{
  "n_layer": 11,
  "d_model": 192,
  "n_head": 3,
  "n_kv_head": 3,
  "head_dim": 64,
  "d_mlp": 768,
  "vocab_size": 2048,
  "activation": "squared_relu",
  "norm": "rmsnorm",
  "norm_place": "pre",
  "norm_eps": 1e-05,
  "positions": "rope",
  "rope_base": 10000.0,
  "rope_fraction": 1.0,
  "qk_norm": true,
  "attn_scale": 0.193,
  "bias": "none",
  "tie_embeddings": false,
  "parallel_block": false,
  "extras": ["capped logits"],
  "init": "normal",
  "init_std_qkv": 0.0323,
  "init_std_o": 0.0,
  "init_std_up": 0.0323,
  "init_std_down": 0.0,
  "optimizer": "muon",
  "lr": 0.00618,
  "beta1": 0.93,
  "weight_decay": 0.0089,
  "lr_head": 0.00678,
  "grad_clip": 0.5,
  "warmup_steps": 0,
  "schedule": "wsd",
  "decay_fraction": 0.913,
  "decay_shape": "linear",
  "final_lr_fraction": 0.0,
  "batch_tokens": 32768,
  "seq_len": 128,
  "doc_mask": true,
  "train_tokens": 388700000,
  "steps": 11863,
  "dataset": "wikipedia_en"
}
Each number is 128 + 24 x the weight over the matrix's rms, rounded and kept within 0 to 255. Layers, rows and columns count from 0.

# layer 2 MLP down (transposed), 768x192, rms 0.0323, rows 535-603, columns 144-191
[[ 95 106 106 147 153 119 154 162 146 108 133  99  99 154 152 174 154 152 132  86  69 108 183 128 146 144 152 138 115  86 116 153 127 120 128 147 130 172 136  94 106 113 152 109 104 153 127 142]
 [ 96  88 105 134 159 128 103 123 131 123 126 144 125 124 122 145 166 130 154  80 131 137 121 114 160 149 134  99  83  95 120 138 168 136 101 141 146  80 126 114 154  97 120 132 126 147 136  99]
 [135 136 119 155 161 139 151 158 151  95  79  87 105  79 124  57 137 120 129 125 107  97 129 129 113 173 124 125 136 125 130 114 160 113  90 118 128 165 143 118 138 121 113  86 135 142 195 112]
 [116 136 125 145 131 145 148 118 112 146 146  98 106  91 117 101  85 140  89  90 106 106 144 122 132 113 100 175  99 106 172 129 123 117 114 179 137 127  99 137 109 142 127  72  90 111  88 170]
 [ 99 139 112 137 157 135 158 114 161 131 150 164 131 159 118 135 105 175  91  85 124 115 126 135 103 105 131 138 119 136 154 114  93 108 141  99 191 121 131  84  82  93 151 120 130 126 120 128]
 [142 128 114 113 112 100 180 124 130  73 125 126 143 107 142 128 148 150 160 128 107  95 120 142 111 149 159 158 116 173  96 131  99 128 146 121 135  90 127 146 112 137 121 154 157 134 106 157]
 [113 137 171 116 147 130 124 173 169 142 118 117 173  87  88 118 138 114 111 105 169 175 137 125 108 131 110 116 141 102 157  99 119 100 148  65 158 174 125 100 128 140 111  88 150 171 169 138]
 [109 104 111 138 137 119 128 116 114 127 128  88 120 107 152 135 197  97 112 108 123 123 117 103 134 128 103 114 149 115 118 136 143 162 163 112 164 114 141 129 128 120 124 139 137  81 146 144]
 [148 125 112 151 136 118 154 124 145 129 126 110 130 145 124 110 117 111 129  91 124 144 155 133  82 133 127 122 132 129 106 174  85 107 109 109 155 144 144 114 147 112 127 112 178 146 137 125]
 [ 83 129 183 121 147 106 157  84 159 149 127  88 121 132  93 179 112  91 166 135 101 158 131 102 196 175 144 157 146 100 146 112 144 155 104 117 156 113 118 133 116  86 149 103 128 112  55 161]
 [101 119 115 172 147 102 132 146 123 158  98 110 142 155  83 171 138 137  86 120 106 104 153 166 128 140 117 129 115 115 116  95 149 141 113 144 123  86 124 127 108 103 118 157 130  54 107 162]
 [125 129 158 123 100 155 150 144 137 152 115 173 114 122 134 142 144 117 117 135  94 121 105 112 137 114  76 184 130 175  99 128  78  91 139 135  98 138 138 105  98 140 130 115 146  97  96 116]
 [124 178 130 104 140 140 120 112  95  94 103 120 152  96 107  95 140 116 126 154 127 122 128 133 121 178 138 133 170  99 114 131 109 142  65 128 138 166 152  78 140 154 145 136 140 126 113  94]
 [125 183 136 122  93 155 138 164 146 129 123 163 161 121 112 120 171 106 151 119 115 171  96 111 111 142 138 161 115  95 149 150 111 147 111 113 139 106 131  98 104 140  84 133 133 171 145 158]
 [ 88 104 106 116 134 151 148  97 156 133 119 103 121 126 143 177 109 106  69 124 102 122 110  72 146 103  97 120 169  76 137 133 117 148  89 178 121 157 158 117 137  86 158 116 109 130 145 154]
 [100 128 137 120 116 163 151 117 140 119  99 168 123 128  99 135  94 160 127  94 119 124 120 136 128 127 111 133 119 124 109 115 117 140 143 118 165 160 165 141 111 104 164 102 112 138 144 115]
 [ 95 122 163 120 128 183 173  90 126 129 140  96 136 147 139 146 107 142 102 112 140 131 127 118 146 145 118 145 117 122 117  74 129  91  90 132  92 131 125 108 107 127 108 104 151 119 114 118]
 [131 137 134 175 138 134 159 126 138  94 142  83 143 147 175 157 122  70 163 100 120 125 154 121 116 163 140 155 124 119 114 120 137 130 120 113  99 130 146 152 133 150 129 118 163  86 139 155]
 [ 68 115 141 118 142 130 117 116 100 116 113 141  82 131 156 103 126 143  86 115 124 129 110 137 103 120 145 120 160 131 117  99 134 104 140 155 148 144 145  70 125 132 108 117 153 133  83 154]
 [161 152 114 158 124 103 122 111 144 103 134 105 137 119 135 138 169 116 126 108 136 148 167 142 125 143 132 142 128 139 121 173 123 147  93 155 152 115 156 118 123 118  93 130 143 118 113 151]
 [106 105 108 111 105 154 121 132 123 139 120  70 111 129 118 138 109 129 114 140  95 157 136 150 140 137 117 158 144  96  93 138  94 106 119 136 165 136 131 120 172 152  91 120 122 110 141 180]
 [130 105 136  93 136 139 121  93 166 146 141 136 138 110 115 128 133 122 129 114 138 117 126  76 134 109 125 148 165 152  81 153 150 146 157 135 151 148 168 107 149 177 112 111 136 117  73 118]
 [149  95 125 140 123 136 141 142 136 115 138 129 184 116 136  96  86  86 159 149 150 155 106 110 102 150  92 125 148 130 102 130 133 155 153 156 135 142 154 151 128 115  94 126 130 134 154 147]
 [152  96 116 110 100 150 147 147 131 155 169  83 165 105 161 177 125 129 107 113 109 145 142 134 118 109 127 121 157 151 119 151 103 156  85 149 131 138  87 134 132 147 117 145 120 154 101 130]
 [ 99  73 155  98 139  92 134 158 162 104 141 129 111 143 119 164 109 144 150 100 124 161 138 161 108 117 157 168 118 128 117 120  95  87 115 124 151 155 114 119 180 100 123 102  85 179 169 146]
 [129 116  93 123 131 148 146 141 109 156  98 176 144 131  77 144 136 124 144 163 113 148 138 122 151 113 104  96 140 107 130  85 142 102 119  94 121 134 140  94 131 143 112 141  85 142 158 150]
 [164 122 155  75 117 134 132 154 160 141 152 133  86 138 132 157  72 151 106 106 135 180 130 119 110 125 113 119 115 179  94 174 113 134 118 168 103 138 131 126  98 112 153 160 145 136 117 158]
 [138 109  90 133 121 128 123 111 172 127  93 114 138 121 100 168 125 123 131 152 131 162 125  99 133  86 137 143 128 146 113 123 135 144  99  99 134 128 129  89 151 128  96 129  97 121 153  87]
 [106 132 132 173 137  75 142 154 151 109 100 144 111 134 124 111 136 162 133 130  86 169 118 132 111 131 117 119 114 100  80 156 140 121 107  99 170 142 133 145 116 161 150 128 157 133 111 138]
 [ 75 113 136 154 157 140 136 172 142 126 107 152 102  96 145 113 149 134 112  68 126 149  91 117 117 141 122 120 138 151 110  96 117 150  90 173 117  77 101 121  99 101  98  96 148 119 150 139]
 [ 93 102 138 152 162 138 142 130 142  95 117 101 127 126 110 134 175 146 121 129  98 114 146 119 122 165 130 156 142 157 147 133 124 126 144 159 152  93  92 123 111 170 142  80 176 112 153 114]
 [148 127 115 103 145 116 109 105 169 120  99 181 132  82 115 101 163 162 138 125 116 131 150 129 104  98 119  78 139 184  98  86 162 147 130 127 144 165 128 160 152 127 152 141  85 116 138 165]
 [109 100 126 118 145 102 127 148 147 130 101 110 107 145 157 144 148 105  93 124 155 106 132 148 148 131 159 116 103 120 151 113 101  88 123 104 147  89 169 115 130  69  99  40 132 133 136 114]
 [ 80 131 115 123 102 107 136 116  78 149 140 113 143  94 113  99 106 121 104 122 140 198 109 156  96 161 147 135 133 149 119 155 116 112  88 136 121 194  94  91 151 122 104 110 126 142 173  88]
 [ 90 118 148 135 162 117 127 143 129 118 134 119 105 119 131 167 126 125 107 129 116 104 127  83 113 106  93 173 113 102 129 132 122 142 140 159 108  96 174 149 106 126  97 116 140 100 117 128]
 [143 101 102 122 149 150  69 136 155 157 144 149 164  89 143 123 117 207  97 122 132 143 103  99  96 108 120 130  99 135 135 122 154 130 123 129 118  90 122 108 119 165 136 135 159 118 143 126]
 [123 139 115 126 168 107 116 161 171 153 161  98 110 141 115 147 170 199 149 151 151 137 122 160 183 105 149 109 149 138 104 119  86 173 164 123 134 136 122 100 131 122  90  97 134 159 110 138]
 [109 103 123 130 125 174 136 126 124 118 173 141 118 100 123 139 125 126  78 132 113 156 100 104 155 153  93 124 130 136 152 130 154 145 157 112 134 133 122 102 137 113 135 112 132 120 144 105]
 [131 137 147 155 125 131 150 125 126 116 127  67 133 124 138 102 157 119 156 134 163 146 149 107 126 110 101  90 129 123 114 121 121 111 128 138 127 148 124  95 126 155 132 113 116 130 158 109]
 [107 107 134 125 138 106 125 158 153 134 132 155 132 159 135 131  97 120 146 120 115 131 156 104 119 124 107 107 127 151 132 143 119 164  90 124 115 127 146 160  83 134 144 105  87 119 119  76]
 [136 117 140 100 132  94 145 105 112 126 121 109 111 111 137 161 106 121 161 132 121 128 128 146  97 102 133 128 147 109 100 132 134  84 124 107 121 103 144 108 144 108 108 132  98 140 122 134]
 [150 100 148  88 121 109 128 139 124 159 147 192 132 140 119 118 120 159 122 157 124 197 131 124 130 106 149  93 104 117 164 140 110 161 137  79 107 124 117 105 145 119 155 158 147 162  80 116]
 [142 100  93 128 127  95 118 160 136 103 129 110 109 111 152 101 125  85 134 143 128  89 110 149 141 163 114 144 134  76 152  97 123 110  98  93 109 127 146  99 138 124  67 169 110 140 151  90]
 [136  85 163 133  93 127 147 140 101 142  96 123 165 120 134 123 120 108 130 149 101 115 120 128 163 155 117 108  64 133 144 146 123 171 109 147 136 122 108 126 127 126 173 105 139 123 105 109]
 [157 152 119 139  99  92 138 106 109 108 152 105 112 131 157 128 106  75 107 153 109 114 119 140 108 146 129 110 168 115 121 129 126 146 134  90 117  94 100 133 152 115 114 137 131 105 167 151]
 [129 158 123 148 140 139 129 115 120 112 137 130 120 133  92 131 112 129 130 103 151 135 104 123 145 167 135 125 165 134 123 159 127 114 144  91 128 127 125 130 123 111 115 149 116  65 111 107]
 [141 111 109 142 108 117 119 118 100 125  97 117 145 140  79 142 145 147 111 146 103 180 114 138  94 112 123 109 114 143 106 159 131 132 153  99 135 132 145 158 105 152 122 139 130 110 106  87]
 [103 132 146  93 147 125 166 140 138 138 128  81  82 123 158 141 103  95 106 202  83 120 127 114 125 130 149 161 109 137 139 113 154 103 108 150 148 126 106  73 147 127 100  86 127 119 120 119]
 [116 128 175 167 136 139 108 147 127 133 107 127 120 139 114 164 132  69 104 108 161 103 113 154 119 169 133  89  94 117 119 124 115 128 171 106 146 120 150 132 123 141 120 118 109 118 132 122]
 [102  80 147 104 146 167 168  81 124 117 146 120 100 131 148 103 131 185 157 102  82  81 160 137 188 165  96 152 114 101 143 152 141 117 148 121 176 103 105 118 117 101 111  88 103 118 139 145]
 [145 126  97 113 116 108  92 137 107 177  94 136 125 144 145 142 129 111 192  95 154 164 124 128  90 152 120 106 121 113 131 157 149 189 124 133 109 113 142 131 108 117 144 138  91 161 116  76]
 [148 141 162 132 164 117 133 106 134 130 177  55  83 153 102 166 156  99 117 204 102 150 141  74 103 121 146 131 147 148 126 133 103 160  98 136 107  86 138 138 122 104 103 111 124 161 106 130]
 [117 126 146 121 146 146 136 136 109 146 121 146 168 111 145 143 126 150 124 122 154 139 153 117 118 113 108 153  97 121 118 112 124 133  92 140 113 120  94 131 146 138 164  84 159 125 150 107]
 [122 110 194 125 143 129 143 129 141 168  91 105  92 109 148 132 133 119 135 115 150 116 118  98 138 167 131 137 135 119 176 143 132  84 131 102 118  96 130 113 102 137 105 138 106 180  99 154]
 [126  67 119 144 131  99 145 170  88 113 140 139 142 124 134 120  90  98 145 126 124 131 120 147 191 180 120  91 121 144 110 138 160 112 126  98 106 129 148 130 153 120  70  63 156  77  99 119]
 [121 128 148 161 121 122 153 121 155 129 154 127 132 145 137 173 117 142 139 151 133 119 148 113 142  91 123 121 143 135 126 127 109 155 126 124 111 148 141 108  98 146 134 141 133 144 122 112]
 [151 115 144 111 123  98 129 158 102 181 184 149 145 127 129 151 103 127  99 138 126 139 115 117 134 115  83 110  95 122  83 180 132 145 122  97 137 135 121 105 133 118 153 134 143 121 115 132]
 [153 140 114 145 152 126 153 105 110 130 120  89 154 152 134 144 146 108 126  89 127 140 108  99 184 108 149 129 160  86 192 124 134 116 129 124 134 115 128 120 126 156 143 121 169 113 115 120]
 [ 74 138 169 146 171  87 146 118 193 102  95 119 124 134  85 137 159 155 142 137 128 162  83 101 113 138 148 122 162 129 102  71  91 153 139 158 107 144 186 151 105 168 107  66 105 125 110 123]
 [126 131 100 139  89  95 126 118 142 148 136 124  93 129 126  50 117 143  71 140 118 106 124 136 116 119 122  92 159 104 100 118 126 146 113 130 146 127 134  93 114 142 111 106 135 111 156 143]
 [ 91 175 118 109 140 173 156  97 152 111 152 127 140 184 119 140 153 157 120 116  84 149 119 138 120  85 137 108 142 134 171 114 134 139  94 145 125  92  89 134 122 117 109 169 141  94 141 121]
 [123 118 181 135 109 127 139 106 143 149 167 167 120 100 103 126 173  92 125 126 148  97 143 132 151 154 118 175 127 115 112 130 109 141 165 117 161 105  94 117 121 110 149 148 109 121 165 107]
 [118 132 119 157 146 131 106 116 118 138 130 123  97 154 130 131 160  95 111  97  78 137 133 144  91 111 151 110 126 129 126 168 163 142 160 129 133 133 143 153 109  76 101 171 126 115 128 171]
 [131 110 142 104  86 104 121 101 137 158 123 141 127 131 116  99 118 144 143 127 113 145 121 135  96 119 140 120 152  97 143 119 138 108 153 134 141 114 137 139 134  96 143 121 138 140 132 126]
 [154 128  97  96 180  80 138 125 121 129  95  91 133 179  90 150 124  85 120 155  84 124 117 171 132 119 161 141 143 145 136 147 102 181 100 129 144 124 135 121 123 125  70  99 115  81 158  83]
 [122 123 117 192  95 119 132 126 157 164 161 127 153 152 147 140 155 144 102 168 150 144 153 136 101 129  71  92 104 142  93 123 123 140 152 155 151  80 189  83 138 105 141 140 127 123  89 115]
 [114 127 131 186  99 139 112 137 150 119 112 140 108 151 122 135 123 140 170 113 131 160 122 115 113 112  92 141 105 143 135 152 157 151 143 119 184 115 131 123 159 112 148 137 126 144 154 132]
 [ 82 113 116 135 148 114 138 128 117 114  83 173 100 133 135 108 159 135 128 163 131 104 109 128 157 112 113 165 139 113 119 110 143 198 107 165 176 146  99 173 133 159 155 132  91 146 102 132]
 [157 117 133 122 146 128 143 145 119 191 120 148 125 152 106 114 105 138 135 149 126 148 146 108 123 113  96 124 114  93 154 132 128 129 128 114 128 124 127 113 110 116 114 158 139  88  63  91]]
# layer 2 MLP up, 768x192, rms 0.131, rows 536-604, columns 144-191
[[115 139  97 120 122  80 169 121 157 142 120 124 134 154 130 118 109 120 125 125 125 156 119 138 115 130 111 142 102 134 124 126 183 135 100 125 135 127 125  98 117 121 182 141 108 114  98 162]
 [150 147 116 113 141 109 172 171 109 126 114 100 105 150 143 153 120 124 122 148  87 114 163 132  95  79 158 144  87 101 141 100 121 143 137 111 147 119 120 170 164 104 113 133 111 109 106 130]
 [152 110 161 130 160 103 123 157  98 117 139 112 177 143 138 140 132 153 112 115 144 157  64 173 130  84 100 159 139 160 131 145 137 132 125 127 125 162 128  95 155 120 109 129 173 159  93 172]
 [173 153 141 171 122 141 135  68 149  88 126 141 139 126 161 127 149 123 150 156  92 137 116  99 124 105 157 121 165 121 106 123  97 102 139 158 138 112  81 140 119 106 162 136 106  78  89 106]
 [129  94 153 112  99 131 135 143 115 162 126 157  89 143 135 136 144 162 149 139 145 101 114 138 123 104 142 110 102 153 166 129 141 119 145 208  99 149 154  77 145  86 140 171  79 137  88 132]
 [ 97 163 138  72 134 142 151  86 126 179 141 120 101 121 175 153 168 110 128  95 114 156  97 120 143 130 130 117 131  60 142 149 182 117 107 126  70 155 160 163 153 147 174 147  87 148 135 172]
 [111 113 119 159 112  85 124 142 171 146 149 137 152 118 169 119 129 112 110  86 109 139 127 165 117 204 131 141 154  82 122 134 132 102 123 131 128 164 104 121 137 137 132 148 141 160 114 107]
 [150 115 114 126  99 154 110 147 116 139 146 172 136 100 127 132 103 131  74 105 111 109 150  97 140 131 115 126  98 147 115 127  90 112 122 136 113 129 101 145 155  94 146 166 164 119 105 115]
 [163 133 126 130 100 139 150 133 110 131 109 166 147 112 146  96 114 126 158 124 126 167  72 133 110 169 124 107 148 144 137 148 135 108 155 153 109 114 146  90  93 147 104 132 133 126 121  71]
 [140 158 158 133 144 109 130 132 149 144 121 133 140  99 121 175 106 118 158 125 122 134 113  90 147 108 169 128 153  79 143 127  90 143 119 135 127  71  72 130 132 120 155 144 127 137  61 114]
 [152 170 122 158 126  82 152 104  86 163 151 146 131 115 137 136 103 137 104 109 107 117  93 155 140 122  92 171 120 151 122 149 146 136 129 121 100 152  98  96 120  94  86 114 125 129 107 142]
 [126 110 106 146 124  82 130 117 131 151 131 128 137 103 167 145 121 157  91 147 132  94 182 126 149 150 161 129 102 111 149 166 128 102 126 122 114 127  85 116 147 181 124 150 106 114 156 116]
 [141 123 167 122 108 120 133 141 148 123  93 134 142 119 127 161 123 114 137 163 130 135 150 131 131  92 158 175 113 114 150 126 137 129 141 121 141 134 118  97 164 111 101 140 122 152 114 161]
 [142 186 136 113 133  92 101 126 116 150 136 123 102 152 143 123 116 119  95 103 106 145 160 121 145 108 163 155  81  81 106 145 128 150 114  92 149 151 152 153 180 105 134 108 121 180 134 139]
 [144 138 113 133 106  88 165 127 128 135 131 113 140 124 139 127 114 128 127 111 106 105 124  67 140  83 137 107 108 106 162 116 139 119 129 118 130  99 151 102 174 114 138 127 115 132 177 135]
 [149 153 134 116  93 111 126 140 118 137 131 107 130 162 105  99 113 127 106 135 115 115 144 120  94  84 130  97 163 118 111 129 148 102  92 134 166 114 129 124 151 192 147 131 103 128 128 171]
 [111 125 150 108  99 132  98 126 130  99 178 148 136 108 106  98 156 141 116 153 145 117 108 153 147 118  95 137 117 155 169 143 108 123 114 117 145  97 111  94 124 101 171 192 120 133 141 107]
 [ 95  97 180 118 125 129  94 135  96 105  85 165 115 135 146 124 144 136 122 143 103 126 117 129 108 121 147 116 120 180 133  88 142 112 155 129 161 123  98  75 151 156  91 126 135 109 111 151]
 [192  92 121 143 113 112 131 121 178 141 139 121 150 119 177 146 126 106 173 160 128  81 118 110 144 128 141 121 113 135 168 171  79 151 130 138 147 132 121 140 120 124 151 165 119 105 135 138]
 [119 124 162 116 111 156 124 107 118 170 125 102 129 116 137 126 112 157 125 142 168 131 100 129 121 129 114  55 127 113 145 106 127 145  87 130 176 148 119 114 167 155 158 134 126 127 176 164]
 [130 119  82 129 147 159 124 138 154 112  96 154 128 128 127 115 136 135 159 105 139 114 100  95 114 137  94 115 123 110 125 155 137 126 127  98 116 100 161 148 154 160 177 121 114 129 131  77]
 [119 129 117 127 141 114 150 137 135 166 114 136 114 119  70 159  92 150 161  98 116 119 164 145 123 136  84 125 108 141 143 111 109 127 161 138  94 111 108 163 124 129 143 137  96 143 142 144]
 [114  89 155  98 123 149 138 133 139 102 144  92 139 115 143 133 115 116  84 141 142 117 122 141  91 124 128 115  86  97 129 134  96 139 109 179  84 144  89 140 165 118 130 138  85 150 111 123]
 [114 156 143  72 157 135 183  99 126 122  88 133 110  81 101 141 146 111 123 111 162 145 144 106  97 127 132 114 165  96 120 114 108 116 138 122 120  74  99  96 139 123 112  99 125 133  96 117]
 [109 153 170 145 158  91 131  96 141 167 148 133 102 111 125 180 129 121 103 152 133  91 164 145 138 110 101  87  94 134 124 101 118 127 124 128 176 142 117 156 111 120 129 149 119 162 128 166]
 [142 116 150 146  98 100 126 120 183 133 162 104 114 174 150 126 135 104 200 100 101 159 143 162  94 136 158  69 164 139 138 108 142 128  95 140  91 100 126  67  99 149  71 154 142 144 122 137]
 [108 145 133  87 124 129 157 127 150 139 120 138 125 126 116 134 103 111 115 156 139  95 127 122 123  91 124 127  95 141 114  93 120 123  81 107 107 162 169 100 154 146 107 113 125 121 142 108]
 [100  98 128 173 134  86 153 115 119 114 113 137  96 160 151 159 145 164  91 107 121 164 131 138  98 140 127 140 147 122 117 146 147  66 112 140 130 131  89 104 129 118 112 142 166 144 128 150]
 [134 119 141 117 145 111 136 140 112 113 129 122 163  98 168 110 132 123 112 112 136 130 134 141 104 117 135 137 166 165 116 152 111 139 109 133 123 154 118 158 135  85 129 112 116 143 166 156]
 [ 99 152 119 163 133 129 136 115 124 104 132 141  81  90 123 122 117 131 126 162 138 108 134 126 121 122 129 119 120 165 128 105 121 139 132 157 138  82 144  96 139 104 162 121 123 173 148 156]
 [136 113 130 161 125 114 157 108 116  73 133 108 143 137 163  99  90 120 149  82 115 119  91  47 128 113  78 109 140 117 127 132 135 136 114 164  98 124 145  86 137  97  87 122 113 152 161 117]
 [103  99 115  86 119 129  97 141 114 106 171 134 150 132  88 123 134 132 102 120 122 122 124 137 145 139 138 104  87 123 128 136 144 110 102 109 131 111 154 168 144  93  81 100 113 151 123 123]
 [153 100 108  95 113  89 123 127  83 141 125 144 101 112 137 144 130 123 150 128 137 126 114 129 130 112  81  59 117 140  96 112 120  62 154 111 114 128  97 115 113 139 159 149 103 168 136 180]
 [151 120 138 127  94  83 149 132 130  97 149 113 173  91 148 141 129 132 142 159  84 117  98 122 113 127 124  68  82 129 170 121 115 135 118 134 152 157 130 123 154 137  82 139 114 133 145 152]
 [146 132  71  56  79 127  79 139 120 122 110 188 116 124 107 151 106 119  84 154 110 118 177 135 123 155 125 128  75 132 126  99 161 170 117 135 161 124 139 167 140 107  61 113 104 151 120 120]
 [110 144 131 145 178 132 135 126 118 136 165 120  93  89 116 185 152 171 155 170 139 146 134 120 163 126 115 137 108 103 130 111 144 107 129 117 138 112 120 102 133 107 115 125 127 149 127 153]
 [131 112 151 145 117 125 137 129 119 168 125 154 146 123 122 125 141 103 146 101 131 141  97  72 135 143 138 120 137 107 118 106 151 137 130  93 136  76 130 101 137 130 151 107 127 117 123 127]
 [144  93 111 179 111  99  96 154 129 129 116  83 115 151 105 143 132 126 103 126 134  76 101 147  99 158 127 101 123 158 112  96 131 142  93 132 121 108 129 138 123 134 125  97 110 141 119  98]
 [ 99 127 156 118 143 132 121  96 130 122 139 119 116 138 140 108  94 158 113 144 103  89 146 147 176 126 109 150 101  84 131 103 161 137 139 106 111 121 125 106 116 166 104 139 114 124  99  81]
 [121 103 141 131 135 125 115 153 127 147 121 130 112 134 121 116 125 104  99 142  82  94 124 138  89 137 138 117 134 102  64 131 122 126 123 160 134 144 126 113 103 117  93 129  95 152 153 132]
 [145 113 112 119 126 118 111 160 135 108 161 125 158 152  82 141  74 105 116 133 143 122 103 163 106 133 152  96 121 123 102 124 142 131 142 140  82 145 105 133 153 117 153 146  86 114  87 115]
 [101  98  84 133 150 113  63  92 153 132 117 144 147 100 132 179 111 165 159 116 103 125  73 124  84 169  91 107  88 168 122 148 113 116 161 136 106 123 112 146 119 160 147  75 148 126 117 131]
 [161 126 104  92 153 115 158 158 116 110 107 148 159 146 144  89 125  80 101 107  85 136 122 122 134 169 150 105  79 142 122 133 158 150 125 146 148 143  80 147 135 158 154  67 150 154 126 127]
 [132 102 156 154 115 121  98 149  85 107 129 166 141 110 131 143 123  96  87 141  89 150  94 156  87 118 118 140  90 171 156  92 179 135 156 105 121 196 137 100  99 172 147 147 134 180 149 122]
 [135 105 133 109 110 151 123 114 148 113 100 113 114 118 115 139 152 111 118 115 151 111 116  86 119 127 123 155 148 159 104  77  87 136 124 119 140 139 110 106 100 156 133 157  91 124 143 149]
 [144 123 156 135  96 138 154 158 147 129 135 120 132 127 124  81 114 149 179 142 134 135 131 164 139 152 136 124 131 111  97 150 136 147 126 104 154 148 152 127  93  88 174 160 127 134 125 134]
 [140 166  76 109 128 129 118 116 152  97 122 160 136 130 143 129 167 108 111 154 124 159  97 139 135 130 155 128 108 119 118 126 150  99  81 154  61  79 110 132 122 137 110 112 126 107 112 173]
 [157 160 106 146 139 137 113 118 129 149 128 158  74 123  79 120 150 163 105 124 119 180 103 164  99 145  89 121 111 167 112 157 139 104  99 127 154  84 103  95 169 130 144 145 132 144 133 139]
 [130 117 145 143 112 200 146  94 133 133 128  97 138 116 176  97 106 155 136 119  92 103 150 157 168 134 104 123 107 107 150 133 149  99 159  89 139  81  84 140 124  84 133 107 124  85 113 121]
 [145 125 134 138 132 116  95 103  89  85 112 165 179 159 125 171 105 137 187 142 124 164 152 198 153  76 147 135 151 132 168  92 132  93 109 104 134 152 106 172 120 143 143 173 156 126 129 165]
 [137 111 113 148 136  57 135 117  86 141 138 117  98 114 120 134 120 129 152 175  99 124 161 137 104 128 115 112 129 146 114 129 167 150  99 128  38  96  93 135 135  77 149 123 128 114 119 161]
 [137 136 158 159 137  91 146 157 132 113 115  92  96 173 131 145 140 131 115 133 118 103 133 137 169 153 150 144 149 118 109 138 160  89 141  93 119 142 145  74 148 105 152 191 101 145 153 132]
 [178 136 134 124 125 177  78 123 110  99 133  92 156 108  86 118  81 129 125 103 116 135  90 113 173 137  96 149 163 100 146  95 118 148  80 143 161 150 100  95 158  95 158  98 133 112 138 128]
 [161 115 141 107  97  87 139 110 121 139  76  46  94  97 122 112 115  97 104 145 163 115 147 133  71 123 114 160 143 152  76 143 143 147 114 113 147 136 113 121 129  97 168 129  93 128 124 160]
 [119 160 110 140 135 134 132 163 128  76 156 150 153 149 153 148 115 127 150 113 127 148 112 130 170 101 126 106 133  80 109 118 111 147 134 151 116 146 109 131 152 142 153 122 146 113 129 143]
 [126 126 160 123  89 150 171 139 135 124 106 163 117 131 114 128 133 150 103 154 135  54 108 136  93 126 100 150 161 127  77 106 139  80 132 137 117 111 103 114 123 160 115 169 106 166 180 106]
 [141 151 132  71 118 128  84 119 142  61 126 154 119 147 136 117  93 113 127 107 164  79 140 117 134 125 151 117  98 132 152 117 107  80 118 104 141 145 127 159 128 164 108 120  93 146 122 122]
 [127  95 136 151  68 146 135 139 161 144 125  99 108 184 119 146 121 122  68 158 118 126  76 117 134 166 137 112 140 147  80  98 109 151 130  87  89 120  98 112 145 138  78 125 129 167 175 130]
 [153  82 141 113 123 127 143 131 132 124 130  85 135 193 140 109 137 115 113 166 139 142 125  94 151 108 154 159  93 165 133 143 129 153 100 149 103 114 138 130 152 125 134 137 113 136 168 101]
 [109 122 150 139 144  79  94 158 109 126 116 132 138 158  78 153  78 121 152 114 112 147 112 110  87 145 134 157 112 144 136 115 174 128 136  68 131 170 158 145 159 107 138 102 167 126 142 107]
 [135 147 157 172 128 105 149 154 102 105 166 164 140 119 131 107  94 112 152 120 133 145 112 156 108 178 119  87  90 200 146 126  81 108  70 104 118 172 115  96 132 112 156 118 137 137 128 168]
 [141 192 195 133 118 139 144 149 135 154 154 128 111 146 141 114 128 142 114 138  99  99 135 136  75  83 130 126 110 139  93 139  79 111 123 116 190 102 137 125 103 106 125 116 138 128 124 127]
 [131 107 103 127 133 115 112 143 127  88 114  96 122 162 114 137 105 117 157 126 170 129 149 115 154  82 133 104 149 121 111  93 117 106 113 146 133  87 139 128  95 114 129  91 135 116 130 135]
 [ 84 106 121 119 133 134 116 110 148 116 125  96  93  89 141  97 112 174 114 145 157 137 113 152  95 110 147  94 132 125 152 130 151  62 100 119 123 141 116 211 118  82 126 145 113 125 180 151]
 [112 114 111 111 114 144 120 126 135 132 137 157 162 129 165 129 153  89  84 168 130 152 154  89 101 117 106 117 117 106 151 149 105 138 101 170 136 164  95 167 118 124 115 109  99 101 137 139]
 [155 144 131  99 107 104  94 155 149 123 112 119 136 159 139 150  97 119 125 147 132 129 108 113 128 120  96 120 124 107 156 133 139 115 119 102 183 119 110 128 114 122 182 151 107 124 171 130]
 [141 113  49 134 148  89 153 147  93 103 116 140 193 129 152 116 111  95 123 122  83 149 100 133 104  78 139  97 138 133 152 155  95 134 102 125 118 121 137  97 141 122 134 138 120 119 128 135]
 [133  90 183  83 138 130 135 145 142 137 136 123 126 143 136 163  94 146  83 119 130 119 129  91  91 135 101 178  60 189  89 126 159 130  95 133 112 115 183 136 114 130 120 149 125 107 143 161]
 [145 134 151 136 129 121 123  71  71 133 121 170 169 117 113 113 143 109 127 113 126  69  97 123 119 159  96 154 129 110 133  93 109 108 117 105 132  95 156 179 129 119 150 122 138 141 121 139]]